{"num_attention_heads": 6, "head_dim": 64, "norm": "layernorm", "norm_eps": 1e-05, "positions": "rope", "parallel_block": true, "init": "uniform", "init_std_o": 0.0244, "beta1": 0.95, "beta2": 0.98, "lr_head": 0.0104, "decay_fraction": 0.825, "decay_shape": "sqrt", "max_steps": 3068, "dataset": "wikipedia_en"}
Each number is 128 + 32 x the weight over its row's rms, rounded and kept within 0 to 255. Layers, rows and columns count from 0. Numbers have three digits each. The size before them is the row's rms in percent of the matrix's.

# up: layer 3 MLP up, 1536x384, rms 0.107, rows 68-136, columns 288-383
# down: layer 3 MLP down (transposed), 1536x384, rms 0.104, rows 68-136, columns 288-383
up68 100:181160181177097177100081115119152075150135163107163092119102168120125118148084099179166081159137070133062150174108098153175129138126099177177112129201136105117062138126153138126129154133118141170113123144158169147103102160139135174178193147155133106115173203184147108179098139143144098136
down68 105:118171122135174155201136136156114149094132170111168135110165057141095119052059139173110120139167113114088131130073109156123102101176134137101133155116111145160080100082131119090110093173105119120164039088155083141170100179071151103165108113115171089080180112109133127157119163121172152162
up69 099:117120121099127071122127137149107123131125153124052116149132145114100137152132137132160111091051137186083123144089076153073153112164116108144087131128111235109139136133149098135155142135145086163148120115125155065132161161140102060150112172102147091134065138151080117101076122160103105078
down69 103:144154184190135114161155097069106124177159178100169138133146125131141112094156119162147111150135129068129164143189123085153142125110116133111125158116145117088146151119078158124151102173090154130155116124123147115191128123104115168191137093152125077150130097118182120114145124140179150145
up70 094:105154121147137147092145150169148141143117097152097185151182194126124164094102178084135154185123181100179128145120137102171163117095162118157137183129126169097130107102107046110097115093121125126119121163165150187091131157089100135157120064080127082087125112184092098144171124147115180108
down70 093:122200099166157119208147104074183107059088154132163129127072128118140121158113090102129125099067126125130163079139061145107102102104143128172127145125117153075044153157127128134073151200104134103131144168077155119159157130118116057062180118168063166054113105103123115129127109138127101127
up71 100:117154095144126172127112103095132117076157100094081132124127146086167092171112122049103121116079157136157064132169201066111146139116151117116098159097073141186084186163178104121088104146121128157090094119117172130117128034090103056178125157126138156147033112148074184125121181091136069166
down71 094:148087070053092082103148154153110089133147162048097164137096161069086151117157173129134147099113126107144160166163137177172106120136124136079164132139127156099140073123132191102170129111149119166153136140128090068166101140191106073117148141116125104115150124155114145124129127168090180137
up72 097:121128189174094117144100163128153100170106162149111129126101111140119137130158110163122123176176133132123085160110120104068162104204133188068048091184141121052054127158170154104149110127115107151150134133051122173103092147133143107114137122147134154095135101130204065165115143107127145155
down72 064:154128177132143130195161170120135111145132065152161132125116130125171117173073123103164101183111110104144173113158155136187133138075107112148131129131118201143157162089085141137151104127128141131118090191152110122141106113160134189159151146072132133144118118190117200134091089155091148121
up73 100:153182089164095109117069093148082152127184163133088137119114130096156080123137091144190121132112129207105098102136172152170082142153153157117116131119132142093141134109151105149167157159116119160089121145145189141169130122100139120086086048189097188092073109186114092112146153207112117110
down73 100:113172126130109161164158105159134117143064107091123082114160161150089114173177064079097166138112188136172108128156181104080152154116178091095112164165085150159154100131134129082064119166135133084153122095162165100145151130071152136159096124140187125134125105123081104124216154111154162179
up74 093:108114123112102137149110165189122169134092161150162122117110108162120071138097168142058185103149100165122146135119165096143139092072135095100129075130053118067097110115120099164130111115198098094094118104105103120106134053142191070106145084145140087172141103174124131160157151104066151162
down74 101:195136086130168150177163126106158158130133142132101144160155157151124127125175166133157190120122055093126193135105149127122180098166148098148112146150098174127175099125143111166103110179117135163157100098126085112087126154118133110087129100051171130144114140093083082129188179117220106132
up75 106:121141085158178088108114149078114117141185175212051145100136153173137047127125087142161166081174134141127112116144155108096125139119120113103153104126122090180131206167112096155101117189126132154114150130097127165198169129092115177055144147100104172146111093140112189127179160118094155155
down75 104:122166113114108118092130103070136172054165108135129066124111186149151193118132166116162046128120108184119182152118156120142141145096078084187064083128141132148179121156107130175150176050094143128100137137076157143168119129122085167107143137149149125084136122137118134137160158134108098111
up76 091:130092129138113111081097162082152143115120175118124121115107143177096129136158140137193163107123150087142107146077109149099119117179092096151183142147122102122154171124063113069195169106104157171159138116173138098128091164149132084175166088171134101079117188176174184095062172117173067067
down76 096:119200150127184178122131113147100102115077128125138156117134114103112126126081120093102097080104110106150150151130159078206144110157082104087088138135131171097131085108115102169064116149117169111154152099111156155139175108147195159105126165142113129203166118122122114149204112136146128134
up77 085:134181114119094057172136149180215125081127117108128106125106113106108137096122105176154058111106158129100126036104077106105127174086145121151145160154177158123141088096128113110147123077150119175171100110139128126120128147139115162153184116097120076181089143069137074063100173139154138111
down77 073:170106164083143165183127139142098079103177126156163160167082145116160069146117054077196165161227131137103175134169130075166111163144064133102125133055125100088140136170120112107146057117151169081114143091169103105154183106065111142115087172114124147107136109122128096093158158110118125147
up78 110:112157075136133083095047143124104120086079147121055205140127126072088137132134097217144126082168118209114139141152145116109127107128127116178097162123190060090124091147096072162123139086163173130149156152094179095118056126105203147158128120125117125118117094099146126114141106123142114161
down78 115:060089134122144091132113166091073122119122091156101150143101111148166172177166078127114176179092091132136170133130138107106136146160103092109159167145156077153163112111152133121111164100137155106134090162100123094155135093149133122134094166171106080178109085155182153170133113148068130120
up79 095:140173110157102107121101105089181147067146120117090099101117137111087159097184121134141121138234116139199143161112122155094116081123096136091118131124147154182112091155123114180146177066126071131118113127142103109181044067111106059125113173076099111057094092151150072063148191143117093126
down79 103:209169121135116118150106088073145115129134126139085165117105096092025134124149147143168131106163111169123203159158136072120135114098076118152144107188145176178150165128125157140160154113152156142153069117151167159166122112103139094080142146177136143169135062101108112094109141115080105144
up80 101:141116139143102079113175089133043144158167150084139124113130087078126130145125115154088133122160102130103178105103137148085155117165108131127186110109098093122165149163087134130178142125104115139148121124163205094148153090132159135135093186150102166124198146136121134152168157148106163136
down80 105:108129163116121142091138069139183108144122078164082178135158140128104152125069137172152114125188132127115128112091154123172137138059086113190118085131089135151154150165123208051168122168087151125103145125130179109088120097127108107095109146185089152140140139179122158114120067100139105107
up81 094:106130113111134127086155174130145121066125174123131117159139103087114144103083117177121113132143129079099122112061105159121122154169135101096160141119130155179155070152089087090126147137151136162158137150148118108137136174134127088060155121126137129092149108127134144146141097167105176097
down81 099:107109138113080098102103117143114240139130136117091155114090094082105136143183167108122194159148126106178141085190205119141148164191154137067093165135134126068203151192088121127097086175109147120165097127133137145110118121102159092101173172143110163078115112133072133096126176159131147088
up82 098:124146141162127144130170226143182140106146147081136074157122068156130164123136139086117140131089098123125162143121155069113132057153109116079143161096105141077072120133124112111146171080122111149120158161166155090175125103166096103130092093127104107117134060108107135153103158107153171081
down82 093:070116117155105115129123112120096088115139129139166166140100156128107132148105103127124157097126119101111165143156202220108131143163166174167144107134078095150091183109121115138117106195130160145095045153099160166108143189179240134118142204120104132113154169140095174088197086111108137139
up83 096:121149107103085139145125129125150099194177151095137098115201120052099179111180098122136162165073131096158096141113105211103180067184127040142166172079120179106160134119120120134054137056073122148120087126165105122136124119124101092120135090149131126118099118144092091142130114125065097120
down83 095:113139057114167137118113094134096133123133120063158139113116132141143121169125151141166111101197175108192158115151141143107118190144141198120143128123113154098169179127130089111128109071171104115123087141134111139190154146156069206134114080094105135151100088147086122082123141151123084190
up84 106:087109169189137132095139127128130139103146131136146114156128106146121157127131074177143139114150145166161116149141074107124176083169121158097077139151142156127068153157112112118137121125131078156126104172099155152056100128134133161096115152127121072167169130121136047121079185087128075085
down84 110:142113071073120112144107122157119113144109124105122091099046118069136173157118177077149189079129079139099130115168168089111179116175119169153173104164164166109162144128100110205163118139132117102111109187031113155122100114240122102094180131112164154163143157158118139163108108150155153133
up85 092:128157165103142118094083124128099125136081147161082092098097107122063170104154077139114092155122148159155088165125126189138128133147145126124129172124175142147112121064137173198141157191074167108080137144131156152115026150180125153162088126135119103063088137166120117101113140110091116111
down85 103:107118095108173131104179168073131174072147114204190076121127103143171132182186130125137121174133111144080146075081148160138178132062098161136119138118074165141134177124102124117178088174147158109106107110121123118172133129138089101079080125110107091142123115128175103126170133178131161108
up86 108:112085062092090149096116155161080105082146126101101114052117091069062122159104154101131093107123113134163088136133157125065144091135112111147126116070133095092092149112120069171087122092140193165117120112115064158121170114130114138116206092109091137097128090114133163123100131179119162129
down86 106:134092121126067041111150146134147073143138137138095181120114111108110115123098149113114125147160112102120111143133076173111078196133176105137117159128153138084086154120137099112155149090142171131124167110151147116169200118102133125111122107126152102115174124167148150163166134151176116166
up87 103:085112154178025134095139171161111153098108173099101122095132127080135049132126156138098157175101094100131131140086127154121105099176160124100103133160144157163124107116175138168155136096098111086061126167150140137164075171123160129076178093099105185184108142087085206091117123166090121113
down87 104:107164188141084085183161181114182193113111138159133131097144102143156098137152106126116114168141135084129149156141170093167088127118102139104148100061137163135132149157142112149090131198166121073161142119131147158151155127110149110114160059146121078154114108150155147147130075143124132161
up88 097:168137073160126121156192102143125126131128134168161120175107115147162109139176079143177130169118144057182123215136118111118108130186111151123153123084117121111212093113012136107094112161079193166182150137128137144174083141130156124189145133047141173178075118099120108118089098073098115107
down88 101:112132146132112136180110148101159166141126159187098080073156104184116126101094082142196150122091115138157096099132110137159137100075134181139032137123128144119095102129144072112138150079191161132154125090184100162146125148074108147096125189186059133139161171179118041176145172180102154095
up89 097:097074114173138115069102127116134066113149152112209111125132164158132114145116173075142155156111123151098101157114114072167103139114105118131150153134159174157101098105126134162177133174124151094068118138131091173086137101095099063116146128140074083178188093075128164119163188121124111120
down89 098:120102151094151143106099119099089143142090129124131140107134139137135173060087101153112132070114118142067167140210092126120158187152103191169141118174186157099154110170092131192156175121104138078105170103163183141140137115136048140108165188125135153122163143123125111190136125147067099141
up90 086:115143158157106175110122155120152161085120164068103115143135132110083179112108169103090120160148073143175137157136121116148104145125161137091096061154085128066163193089125126107114135154039146162138166106097100147125096125188110144094122114109238142110144137160042150150166138128104114160
down90 081:108079094170115122146102086105100159048114110173199157109073121172123094170115219127223116153071193128122119180136115127157122149111081097133183098137069165186091082175107098103095155140100197130098112133161126181120088109143156099155136096135153114163141117090158106065078142095120114174
up91 109:121149141094187090128112120161110150109054184193196142110089136142154096122126092055167163166124154177089124125111114075109127136157136157147149120166165111108147092125156180114127119093101143088052111112160112130092112121160185179140137170134114138140107152175170115132127157122149117141
down91 102:127217123089136170174113121101162108105138107148131131087117170134153111092117102075185170156143116146177112108108170119125128088164109144108102137124121106152149124123161182102137160129115124112099125129156090095111188135157078135139103129156151128121146156127106131110165104106105063127
up92 096:106093181169143182171100102119145129122135134126093089094128173151102161115185110160152068128131127206171160098144164155108131108123076178104110152109093165126177099123046098135126050093098080081134133117115104209148097166134139102133123096153084114123110043123166160088100133105110120146
down92 094:152164174127103121136127088139147115125129160134146156101113158120084127112120152120109190066139150106167101146123153120137116128119215159103135138091126051122113155140107172105136093086107122159118058160096103071131154121051125206119142151100160090100082179097088098123084166121147129149
up93 101:169171127213123124113082176090127077161093167087090106187074146099112145078125129122204122091131184139184145138072104111121105175112131105111128065085125195093141081079149132157137157150109090146110131165116154102120164143107142135133128117125133117094141095173082083145080172118105068105
down93 102:143093171109201122129148101143150125168121117120181113130157141079089135150087112106177085099133174084123169128142163113163055050092133186050115121173140085082151186083139150085110064158143140106132127142118103135110135110111178198178150084111136089151084101125065120085134118169126142121
up94 100:106138091071098150114144135104098101127073132148122155140130142049111220086131175064107142076196097142130155162212131081163131157120180182115122087150139127136152100139173166140114053159068157171101172087094097136200101176117103078118100161121094181074126118139126089090118125128123062208
down94 101:082025124126136113117121072081107103141131117146126105148121108132118072118127092179119106073211139141130158124111134156156156104102178099083149196155130105099121108062097107156161136098084127100157160134142144133143063143158188157138194165175134176127115132107153079137123224174115095144
up95 096:123126138178152157083099103115143103121184103175105164092093078101107079104149072166123138131108157103226094119127131127099157126104163124153115144153150061148103188110105143121103166133136105112123128164164114088118103101144108131134037127165111189105075117128167149110121169122134104081
down95 100:171195153131152133154098156120104139127114123156181119143130155130152110112115136083139126146132083114107147170159094115149094163134137133121094127180157125068139079082190085124119166177157182130178147121123157156128121102110160085047115159095182176108089147098045138160123136112117119163
up96 113:069087092115158070114115128128123097067116111103114121156086089025085162100083159163126128058098120120095126133073207152126162122100180100194119130098107074070149134151089172156110114224152116122165119155146125136137136077110128185169149160127124126086134107119085140117113120108116103103
down96 118:091107125136112091090118152116131105135122083161111123088163137156119120132117103075104141143093127126126109162170156183188100121157128103114172156174055198111067161077167136164181133090106143185106159163113161136151119137101194139102089142110153074080131173199109106131101073101165204081
up97 101:129194056127124158113095164126193095114166110058214129101107113059124127197146136088161094132117108099109095124049163164132121134109198098150112144087120159139144099156143140136103106125120138154152158138152137141158134164114095131180098123203157106138170164105135186164124118133092132132
down97 102:160134142176182147098074146121136158161110124139181169118161112084098095138139117089089086119118122178066150122103095108153083068161130189085133145192073187153131150128175113131077081153152116134100150113168104161073112118142160164165124153164151115084166107055123143082114122162118116121
up98 096:148135139150136065112105181043127149119137126139116115126165128110145117106138184152147131088138042094123120137141161126160158111106163132150124107136122142094131225067103161077161155137093142171138149127145130162075167121125108073189103075133135121104127133135148148093117090121102199103
down98 097:171142169086128114140092141207146169128115116152091107123124115050138145123111197121130158128144182148139107058106134133072125120148059077154123097142084087149109117160081087105126125095116161093105138135147083141130043061149124062135110100101076105156088147119092062171116098106129131153
up99 093:150113108095125090101113114108214173147115086175115130170077159167114165097152118115130141114167124103069137070126092100122163094081087124115111200132150173120117157076145106120106138150121117112082198180170138165165104108160105110072176122126125106092157115126122148184113061080083141134
down99 103:087124125158114162163168141133115122115096138140149132097112103071144108090154130089141170089116164110163161081074092150118150133148125167146065068113070121103146114162191139122137169152130094149147089157140089194164136199123173155225134171168128142109134118107143116093100114191082102135
up100 107:154169142146117088152061177123076112117090166166133065127167143130198094120132200131135118083099126136163097082129146124139085184133116068158110128122097095160102198046056142116104092098083137114094099075166116091107141190150113092140152128101054129101154133112089118140107136106145144150
down100 101:187140152137104117140115128144138187118098149167132159095118103141095111139120104072080151117131164164065113173145129121181119135128147168131163163029111117114139076110123162128110148099144124094113101169078129094144140148106134167136087154130108106128121130123154134048141109127073105155
up101 110:121070149084104099126125133142133138098142186105073168142128163104120107142133085231183146092171129163088154125149123128124128142071108164132169154142136158120123138109089211140120126108142155110110134204114108131137160140092146117174145104109109163150055165076137154136089117127132185107
down101 110:155111147115102123165129130182124146084177102138124167105156088172103119117117111137123106123109106171122166154141121155107108160109067140139125104142166134080165179067151098157141165089150136152152188117153066073154101080109188173148121121138124139150206115089114111135180162150088196124
up102 093:164116152101109133099103134216116147184158180134122136134080121176173117092103116164154130123131116118131132109131146097065114132102093145129153134134113140097100084063128172147139092090171107148116122151115120075150088090146115115089100140105115125170137169157079070146136109163156096166
down102 096:093157075157135088149123152127136080105165111222143067110191080225147166060093130120140104144122136150112152155138088122138161159130136131130207156138112113136203115139093069143186151195073119093109123101145180114117140120098134155094058166146172132112108150160119097113140139118172115076
up103 113:112126128132089164149163073124168150125122120139124136182156130146165160055143050129087163112202194120108168162157161144087097109132157116122148130149159125115149148143129115117113104170126136071159102137077123113107218138134132169164162185170119100116137133127137126138169116119117117134
down103 117:121133155093140172091108130149160185163072139107101095162145149160102129108153137154142195128179082157120138070151143088121081139131135108161188135141131170145159087098168116148152153140089123158162159126072146165146117155161121122143146125157120103155179117124124179103124166140126080149
up104 109:114082107143114072108166243135119139079046143156103115120116126129112101098097095134179145156146132095161070156057168108144169115148105080092127154115065075188128179130156114182136089114098124122108101149050170135100101106126103117117134073115150112148149166150090117127111112160132169106
down104 109:134193136168135154100144087172146074151118154111166114156089216063130141159166163121148162111143130123161139179144076182095105168061182152200167122155168092084099081100178142127140116073188088131177102099159080172110126120146130152129097176150131142105168138170175206143145175123100174140
up105 095:138178142149171146091118093139119190123210144085078187150099124095120149085165104120135087165093157099149122127092113122106190064128130132107113117130158080112138141102204166130122137148093137137148167073078158103100116133085139134134084131058079183151138144131140098117151094103124145144
down105 097:087151104065147084128178097164139072127148108146167137149107083158160143143075123087149118184166140078112121119157077110141117190123158097190124148102109130162180108120156101142227117081105116109139094130108189161062070138102134108065140124137092113069137100183154166161087075228128102162
up106 096:116217107153162106120106134094142093172147040180097115132085130137144149074106085123114167139152113087106168171121143147126126127065099138141186128150238123150173144018131136117074105077069093158110145080108128124107155111136182091091141187076129105146114131108088163147146116097119150129
down106 101:109108106101133162110112102035148059143151166146132125098139149095127118150085133141168118150107081175100086092152126094144117097179118140106073105090122177122155172057158065182117094165178117182104168144083127092160168137068110185150136131150150124124128096138108101121119131103098157188
up107 104:144096062121162050147111078074129150101157145189150197139139054115172085138065176189128164114105145185129077146109176119189092167132208125154138144101116070085130099158105156146114128108122150081119119158116134129121083167115096140149169119166077133167129150165135103106073110114091129114
down107 100:212149167131182130098128090120145078093100083121143117133090188165167122057153072136135107112119122115091134164102145165134160131111140151058113086163116094129105076161116130129127151164129128147199136067151141156105120097118128131086125120108112121111105113086156210134122170154159080117
up108 095:162077130108145089105106147171096162170173147119137128056129128155146142127130201118130126101174139146120105086149130086107180068103134155097168090133117080127142124131175142078159118207125115157105151131134108104166101123094180148141129099057116177113150157150194157145154072133141169152
down108 099:176161126082122194180056133110152158022086084149139117096083117108080087141107147073150138124139128108093115094106152152090047141166098202121126128133170113142163148148091097155132075110154123136104146034088110123181084102140140065131091130103168118148112085139082086165163192167111166106
up109 094:106163121185123128151109153182143088122166156099108114129107120071113071123119117182089102168121154086078155191137168135136133151112131146120150112123160163154110101158085119077101145122091132173099105097105190125094096193158100126129180068158135180128126105122162182190081184096141174117
down109 091:139104125130155108122111133128131194120127126123150137169176124121126110100152119091139158139117088111111088127074116135096129098107101136095079185116121066139124096103127211094127110167144117111098163182160093135117084113108130141108184124169111100118151081103119080112109074135088074088
up110 100:115117162163167153160157113154078113103094140134101178143125082159141117138199122183129144125109086053189101143178153120140149140148083144148097132053147100196100144168151103159121094097183110111116107155116189157113080105187120118130097117113161149136112136106131146145168141158113109180
down110 107:118152098165082161166153141164129104113147137137062128137076070148131199090172041112151061118093136099139116098116124134118116090102201133204093152123107130172143159124131126142162112163127096122124126112086101128140124172148140153121075147075137132097157187100110184166157091096120119065
up111 110:169121177121078120078117152060111094143108135060128117095105131102099119179206101108064085188114153104182141136117187119172136097099160119159107062143168140128128162206131114177124121123171111099120118171076166117121119115133124168134152144103118146101069141159103141126143117192141087119
down111 106:129117128119143176157145082131103130164102171093148120139113120090037155131148090164093112145197132100136117119052148094084075130168144128144115148079133086053117138114091118132102127122136191111126135180131102113161121086104135081192072034162108148182166122080081127143130145146148135123
up112 124:095111145098109084152163157162129199137142144185093159103102125142110098176186131130213068135115160101068111152092078106115137128168141125127086119091197121128140109176118106152130193133166166152129125184162093155119159116164097086128143156154125126121068138149103050131081198158097113138
down112 109:174095082106170127069146141149154180188110077096102123162101098121087105170087188160104102112107133136107152158122128061143110055136079074138111121095117102122166146098127093178122110102129071108123125154123188131146123105166046113036118115129112146122131094142106154181081162144140080113
up113 090:174152128157143158161129056132151147100115188187161166172162083134120192080149119110124181186160050168109150162121127140097122067173156119173129099172148138127154199122113105129133145118149127124134144093177105150103131106105137152090139123179161101186093116150150196135069106069124176114
down113 095:141090141110093115121083105140158182097135137147147118058149079183141152166106107075131132115190163144086138123164136152121123111140082125142145159104129178126178181172136154172208107134124174156166128088113191096144148123100135117134108092127147080146168090153107133166121152169136085123
up114 090:148144096121099140094156116104101103097155145076063178122179108102053117148117156199141138098151163073154133159078113109111138090136117111183144104179109162122108099121147121122192151131106118100174154139084153145139130111119118149102103127120088118095097159195142128140095145105130144126
down114 085:204088120088081137167138108105130151087160119122228149082037164159145150151181127180169088148147149107141128096128145147176115100144100191153095102106142082140139119183136127081091086125114155138096134155135099131153174086176142201148139127127153108124094134170167133073086093120161127219
up115 097:067116104168133076128117173177134073175088145158099150091124180172105068156171144128098109174110118111131122122161202133106108157089109127164147095143187097089141117125170159098150095089099127074108126120155142092123116080125093091175160115170122149167108088104119111124131168187101106186
down115 099:077105104114164047119130167144132115197168151139129168122101051183103183042160151133163096137137088155161136095033144117048163094114150150054075149139101129047159067155133111117067128119086188109117164153088075061103129110102164119114113121185105114117111103070111080137152101134095096090
up116 092:151109113122156117136164108110110121128107130144171127083138120126122157157194164177103048104099112171173050121109103063100099088126110111113148160139127152133131137195083135185134146098119168130148156082131224056113117096110165101083170149120148195152131129116134117121112149094118121073
down116 092:138124138156141162152162114129149168185122105204162147111116137110132120119055136167158117141107149151107146137071190123151117112127101133148035088104140180120167126122163114116081149150151161121130144145133072099152126142116137090160131096122114128086121132098123188105124157039124150116
up117 098:236136156148184118125133103133118174133111189124108127108169113136173096109115153141151158143125083089133144148079153141119071120104104177193056071176173140097144153114156168107140115157068115148152143131127027129092173102122149133106125121177132187187104102111050093149077124126117094138
down117 097:137186110185101088111129180158151167049190127106109189130088196149126093131172095079108068116100090157073129138155177136149151113169133148109194144143137152158119118145113072108169182151173095131122107168106200083139142146094129166104069176068134114043094186139143117146119205107136171129
up118 120:137009156088167109134101112123113098122161106169095105094073151137137165096101114086123129145163122101150156160152161125161162104083118115149142119090138131119145156155185098169189123121109157111125139133087135167080160166086124145104158156131075147177131101090113147157109102120112115118
down118 111:125102134108177142104141152141121086106120105053124124146122121154115102212155118099138155144154114101090100147133146124094093185150089125101146219072130109149110132136144151121098140073173138125094143131138090103148106098159166159152103093152142073171105110179113126155122121187098139099
up119 091:198143101160078116100140114148087077102146146174130151085065173077155128163091103135157160152138157106071151064071090121102118115090140150095099106092141140138074117216123041096102180098146110128109194119139129170076086098140149097141113121069097161149084070187150171144087153098141125186
down119 094:128141084154137116176140135136146156114050137126065107103132091144151123151165106107074162197082107208115157102114175129143160129133110144128120143118100106144150177121102113137098113133133127162121135064146162062149152122161195134138121133188141107154141086147190146125149054126106078059
up120 094:146101155117148082132079145129161154120121123170099242114132104136159110167134193157172129173176125169088123123095128140104147111053162082094100171127061091123134093101136178133116145152116140127103140105181118131107074137160102119119060078174097119164100135066114196089114146116118125117
down120 097:177108091196133123142095108164088165164179106150218101107075092156088148152159174108072130176136139130136116136099113137203072116113151156086112148151177114129121089123120146109115172121137097092075088133157132106114173197136115123106116122107156148149132100109122110112100141176078177127
up121 102:123155159059126127136197158095155112143141094168102161157132096129185090104119193176073141088127117141093136168163129083143106181113168122132104137080074167084116152118158139165109121127165151117154071063148147148099150121132131136197095115100184139147121103089131101131151093139144156139
down121 102:169141126214109073166145076122163114167150118101099160136158150153166127096110080181137078121128154133086103161157117123188204101119124171130110113212103132167125101111139138177180107105111143127079145131189126154163103133085152188195106157131176141131068131166109126087110139159075120137
up122 095:147094120118101127146145160221138132104097172126115154141136134112103124140171133119094087168087137104130113168138046101152156153127098143106109190125126171078136167140130148139108071139149043194127167069146143126140140040139138116176190127147129072144180138122165125143206128083144157125
down122 098:115098132124157156110107132079129091118128116143094109123141060162121079088136132099123107121123138125110100050113168166097104147193129161135109092164104073174132111154110165167134131092095219080158106152135113171067108125138119163061075141152121158102174071121078170118127159154114077165
up123 094:091129162066093110132114141144117109160212162068179107113088127127140122134166157172188132090080130078151097140094177163035149180101118137119149145174113146089069179149112117117112068105088118121104142197159098160106156101158112088124155114063086149156145107165168077145059137137100127186
down123 094:103129130130111166137145150059085081135133124119100099112111153130106148106129092130169173158143161125154150057115135133183138173159148149103095186076141154156114116138125156125102076115110102099107113170144123121135160168120110172176165103077084137127142133140130119134144135135107108109
up124 093:121140138151158099128129110147115100114152114148114113124118062137134166137141136070089143131154131103130111113101106141114088090123174135123126130106173064166069087081128140129084209159108083135151181116101079100107105107169170171190131173138158144057132151076107163177168143174098182092
down124 096:117132114111107118160105127096142117121189140087177164115161105149161172149106137118168128119155137127130141158111144132105127104073094125160141065151086166096166138123190101143132190138131106098115179078117078122140146156141174074193142113096124184139094125106155092058127071124082134119
up125 097:101090125153130094091142145113173176134121170183125126101162079151088135108073124116043109081100132182095121155096185111133149096105149147183132136119128119155173168156221112121132129096092149171178120160110086182155149122122094074193127142144144101124107119100190186062116116162072129099
down125 093:113134129067135120155187109114161144084156097163144161098101152108169121193101155031179088150130114096140226134166140067140162170121071099154089124146110126158112136158140149134125116130168163132125123144105147202105127159098096188108150161116167215119140092129067178172156164074126113143
up126 090:160163046113112100117158144158141126130074045108106116105158055158114108140111170149133149175166171154080144129147158104173181152111108128165125143176140181227154105115141149166090177188111091144086129119165133141145173090040165073080075185102086114112113152171159106132177167097149181137
down126 092:117114052086113159123135137152150157123198089140084168149109118144034130120114147157129099084126144148154094076114158145142120131125096144109122165127124126115102140133083115123147157087086130088118116072130174106115158117130065205097176140152117113136147132132179157153141153144142092151
up127 084:140082096082155114144155104128119103131130116209185161135188163132117150090191118139135190128154103078110174055100117137091171067110154128095078098157162103102153116136135092138140118118132105129138080086142136164130169154136096148139147096095184143122068095100139073204159086150070154111
down127 086:105119183151138063133110159137122107153175109171209125089123133059139092082064128118178075150103126159167162175129129118197143100096110132131129176124145094115128187113024108124112084073173160132104162150069119140116116118129141164190151112139158122172160125127137170165113079117157103125
up128 104:108127076191139149093136144145117123166145117167111106123084104038158139116060128071119098110119181119172131128086183104168127090161114048173126061180168148097131100166113116154138117124064199123154136193101109144142156132118140083151159104113131150142164116188121091112109093096124174134
down128 104:148180193152201138119147092126196112080098196172148165206132136150149122193122108125117101112162074086160117098158184131136136102140131220104063157084105113115124137161159125111091111167123073081132181161142158143128127100088231166164082139147103092164114106149128117087138107087121142097
up129 091:079105089153115151131123087123160093166120075168111111090134121070132155068121112169147094134103071146181197131112116123098120167133135085103152046110119162169126155146148180158158121155144126076146162098154162155134097136157137126113094125156164103055128077139118072128100158179129140112
down129 095:102143145098177096128148104134126169164128150154145148204114214114073142054116117130101124138139099125186117101132158174179151103173083110153071171100155150187094129165118094106108156141107171112090125095083084136109124153116103093120177077113112133167110151127148071116139106169132068162
up130 085:106077178061107075072091130129143146131135133132144125117133102159116105045166149146098133098097133053082143169105091102171134195148134100169122089162167161125174160117141111098126085106185130079107136126117087109137145189104138118147107082188086087152113123052158138121118181144198101129
down130 084:201076115153152131156154056133098119084235111166175123136111155163139169139138125146192129141147165175176120088079118120074139075123101161050145135072096112137106133133144171148164124122063121175112115123146123110122154177138126103143131102086179147092153154187172114127138067125083115096
up131 146:161108063096130151099104154102116129080146133067147104049114162118186135190173120122119116077105131081161152145146172119142142112144150127064088143106125095127144116122147142077124047053125084142125109095153177091142135139145118117105164108117098135171117158111146184073058177045108158109
down131 132:115112181127108164154132142177233147108093107132161185174121103170150066126152072176126123172137144090167139100081122135147205151145139140147119146094151150120148094151115167093138123146165145132136181184157102065105140062112157146115109138167119137071151130188162131120147124139147140105
up132 102:156135150151211167126114141149117152103087097132166116125118114091112091165098156099220157139158081101099128175140139096099117124117095144147099150162114091127167119068109139123121177147130207075150139127158137092153121128110144142095144143108168143144144110145147082091078157110052202155
down132 099:109151101131083086133085096152089142116153165113171160140148145160156099151139145165075058147183093133126163084096088213119115173119145063108142162115114120104098182172075142132147155140133070148100080136106135113148086162135146098135128181096115120140123152161157175086140097162164088078
up133 101:075124130136131168140100159170098085152191153180150122105112182142103144117176117159145151101173121105123114125125124104180161120123150161191055114120086180156092162094140131082123134145082122178125132165175123145104095129117132135124096135071076120144124100141110139139123086104126106123
down133 108:111119097198136119172121112167124151116117119140129096144114133173152137150078149133088102141096167107156148119124155110154182167129118139110083149079126097133129102188121093107115131092211114173107082135135142146129181083116160128113065150161070101061088113132121158112160134116134089133
up134 104:122115135143132090113068102136162132124131115131173167122093054095111095166089157106165164137128145139139110155166146098086095131132159116141126126056074151108120126108156131109095167116138192154139091064107138155071109129139100115193122149099067087139113075097165121132108145116121177136
down134 104:147138176141134090123138116093054255103138157144149140088136128151177174158086140141105125114108115151095122129169090120183085153149125113082126132180113145204145118137176112148109087154122131087127064145164192159151143073088140105091147128107176134139132205093108096208136103077128138076
up135 086:162124079108103066126098104140136148096065137150102105130152126171170170144128165118088068088144121087082158082134119105113094176159105139136091148079144080113130125103145088113200120102121130188059136123156175108099131136148157064126106101083200081113059129120111128127129157120095152128
down135 076:111125148156132166139123141155131110161169072126185147123094077129144129095126119112133097173116167153209149135133103184145159129133138207103133106125098123152151192174158172119085084153111133115122119123166147147149167111089082151214106128110077117107150156109115118168163093187144125123
up136 112:079078089106118089124119178163133089090103138100145214072129113115142086163126104069139108127113131151163140098090132132135090113101155107122039154146140165167142130157158090116073140151085142114128101145134094157173093164141108090139155218138142108122096171114105135116093083152136092192
down136 105:169170155137112106161130159097141062149141113104067129122127088050091122119113145136136179100140140141109190108122100090101140084070136133088128198121137137095098117100224109128155193185153136119156134101141100184129129082169137126139072149106178142090201106149163121121150152156130104077